config.toml
intermediate_size = 640
vocab_size = 4118
norm = "rmsnorm"
norm_eps = 1e-05
qk_norm = true
attn_scale = 0.125
extras = ["capped logits"]
init_std_up = 0.0472
learning_rate = 0.00544
weight_decay = 0.024
schedule = "wsd"
decay_shape = "pow"
batch_tokens = 16384
Each number is 500 + 40 x the weight over its row's rms, rounded and kept within 0 to 999. Layers, rows and columns count from 0. Numbers have three digits each. The size before them is the row's rms in percent of the matrix's.

# layer 2 MLP down (transposed), 640x160, rms 0.187, rows 616-639, columns 120-159
089:495495540412424489417579547489519476517522535522477488464486466577406531451550470458484525513564568472525495450493523524
091:583470510549582562536541579497607535491457481494513457543496508505494494528497566453445501477550470564497493488457537521
105:462473493456516476514518451522459483526495494497498530593496521430474427528474457512543522472510460581491583432484490586
100:454472492497442415495439511460481442510408520465572600473501442539454404573496532461488463505535467513512446448489500508
096:519478485437478574542506528487518537588521525607489488482531439428497467510483528481523510492488533493512595522478561539
100:547464424415490508488441511497524477491462527499447496426548501467501546490436460534515534488483530508466588557521503516
096:547463482520511478505617447536545427463425517590581491464467610455479471466459460496514509518530525506483436455465510473
099:434475557562544520489392492491500439496534521449501429513463465511506539492569486472449500478517446505454497495458534509
083:537511444578522533468537549440471472533441447520486486521486441551512413551496567533474448479543506505517481434504503558
079:511509535467497508413455523502485488423483500474468506496476470572554504587443521526431516515560580564545467453424506551
116:474488542531568539513515479581438460511545528480505547443503548547474464474507489505516525489448543477525460530488472550
098:460472469549532503423552502531497445421491452583505529460527485525563528455502500568564470486482537449515451444465518560
103:633515521510532497491530451505512479473575557457514578555544557491509429508561498523452472515365523473486464465507445515
116:472594494542468486522532490498500516478532510451561446432482488420542502633449444528531515479474465502477465498556550463
105:479476464492447500531549457481476457504472510534514533472483430619526453507503556445510487474507434491453482533524481465
086:512512508505526515561490515547476504545476541510516429508532435551493486428536513461496527503488504427467481490485525535
094:446562406518433506424500437439533555460512499519460489463524417540529456502502424475437497455465486475527544501525420530
091:445529506462524559540463467523448525456485513497440491586489537419487542458509495487506529426497502498535440468554525444
120:397498515442482424556571547498497536576474511453521593545515457528415467484482446534522485542539440502440581534506489562
100:506514441480530570481509533482494479419477474529517557462491453527594534509524625458490500479484485597499545447444548485
087:501434507554486543492553530591451537504562599470537540508484484485586453495457492557513442536533510515448428489421526431
110:471521529532538509455423485558516465537423481461465470492504441475523448496518525520535447555477528528488503459538500499
095:587542544508483517450544549500475584431529455478463545520576456528465479478503559543560574547483481519527558444494559426
087:472465442489436524492512492499536520517526565481538407466476529496471477511505520491490453537549477577429509522540525583
# layer 2 MLP up, 640x160, rms 0.214, rows 617-639, columns 120-159
095:512508588492553492460475477475573532477485510524494484450434468456475544530559546510546483526551483512510404549501536556
096:440478500517476507533524470515520500508465488548525534532514502501477450473495477494539533495507474560581447559497510527
104:502471474554480518569498536477479500524503539468458473486517570450427522508544561518528454599557478440506519535555458463
092:496468543481434529466506498464495480424459481528442529571429530423539552470495513503516463463519468516539547504496533492
087:581443450439478554509431438524501452469488506497505531531600480454562545538478514523472495523467481497489480494500494483
101:430478466489541533486577464593547538514504452493454556486497542520534406460487584511539472520482472554492510456504540445
089:418512518402531482479506498433451492529465443604502536489550518525445564425456520463504482464520502470527550491515489456
115:521489448476529519508574546514428518501418473570512539485471510404509393517406519540526489435457485524476511489468472534
074:458508562480470559579464493462467517527479501383445539575571513482486407548555481516571471509414491523436512473540472492
113:530476527497495547470474425500537474465473509543549522550422511476519529517519456498447500526501508553518514507437498494
101:495496469420494477513417532412558469535453507483544469554523444515475515471484525413526500564418505422484509446460498440
087:566485467469542554472508498543493540564537546485523503548521547458497474491564499509555532471480538518428491538561453505
113:490513537479561475586565498431544454477466492488451502486500496411614487575502490573486530560457465470497420419521484500
105:496491474411493469492465476584502613523513463483527519586518507452487517507479561475541491564559528486457523500617514434
128:511552466515483453475560542556557474503493532453532459492511508504486513425504555522593556525463512514543492557500520497
091:469499388464460543488493533535445487491435454540499494460499518421451470445493498511467486462500600512506554533561424417
074:422490536519493549562546586476461568478502474456447516544541551416515494500542512440513447476436459549560480499486502464
114:482515463470520502552523434456502469488465471400528512507505545447468554447474500509513500525508494561505496545498493525
108:530497453431479525504503484489444502552531468480487557466559533471474560462495473403532545436458527480526509507542472467
091:521468496448475560562545454495467439487473488460520548503545510490536417508507441537465478539490500499466488440563552562
099:491489516502504500485521458508507475462439593470517532484536491439569492524527489558489499617465544478536500531535485485
097:469501512509550459557469502523521518480446482450496457514458425485467449544523521492423531525523500490529577510501578519
112:480488458532525477480497465390515490510491495466436581482554550458458517537470461440492486454532520411456514539477545534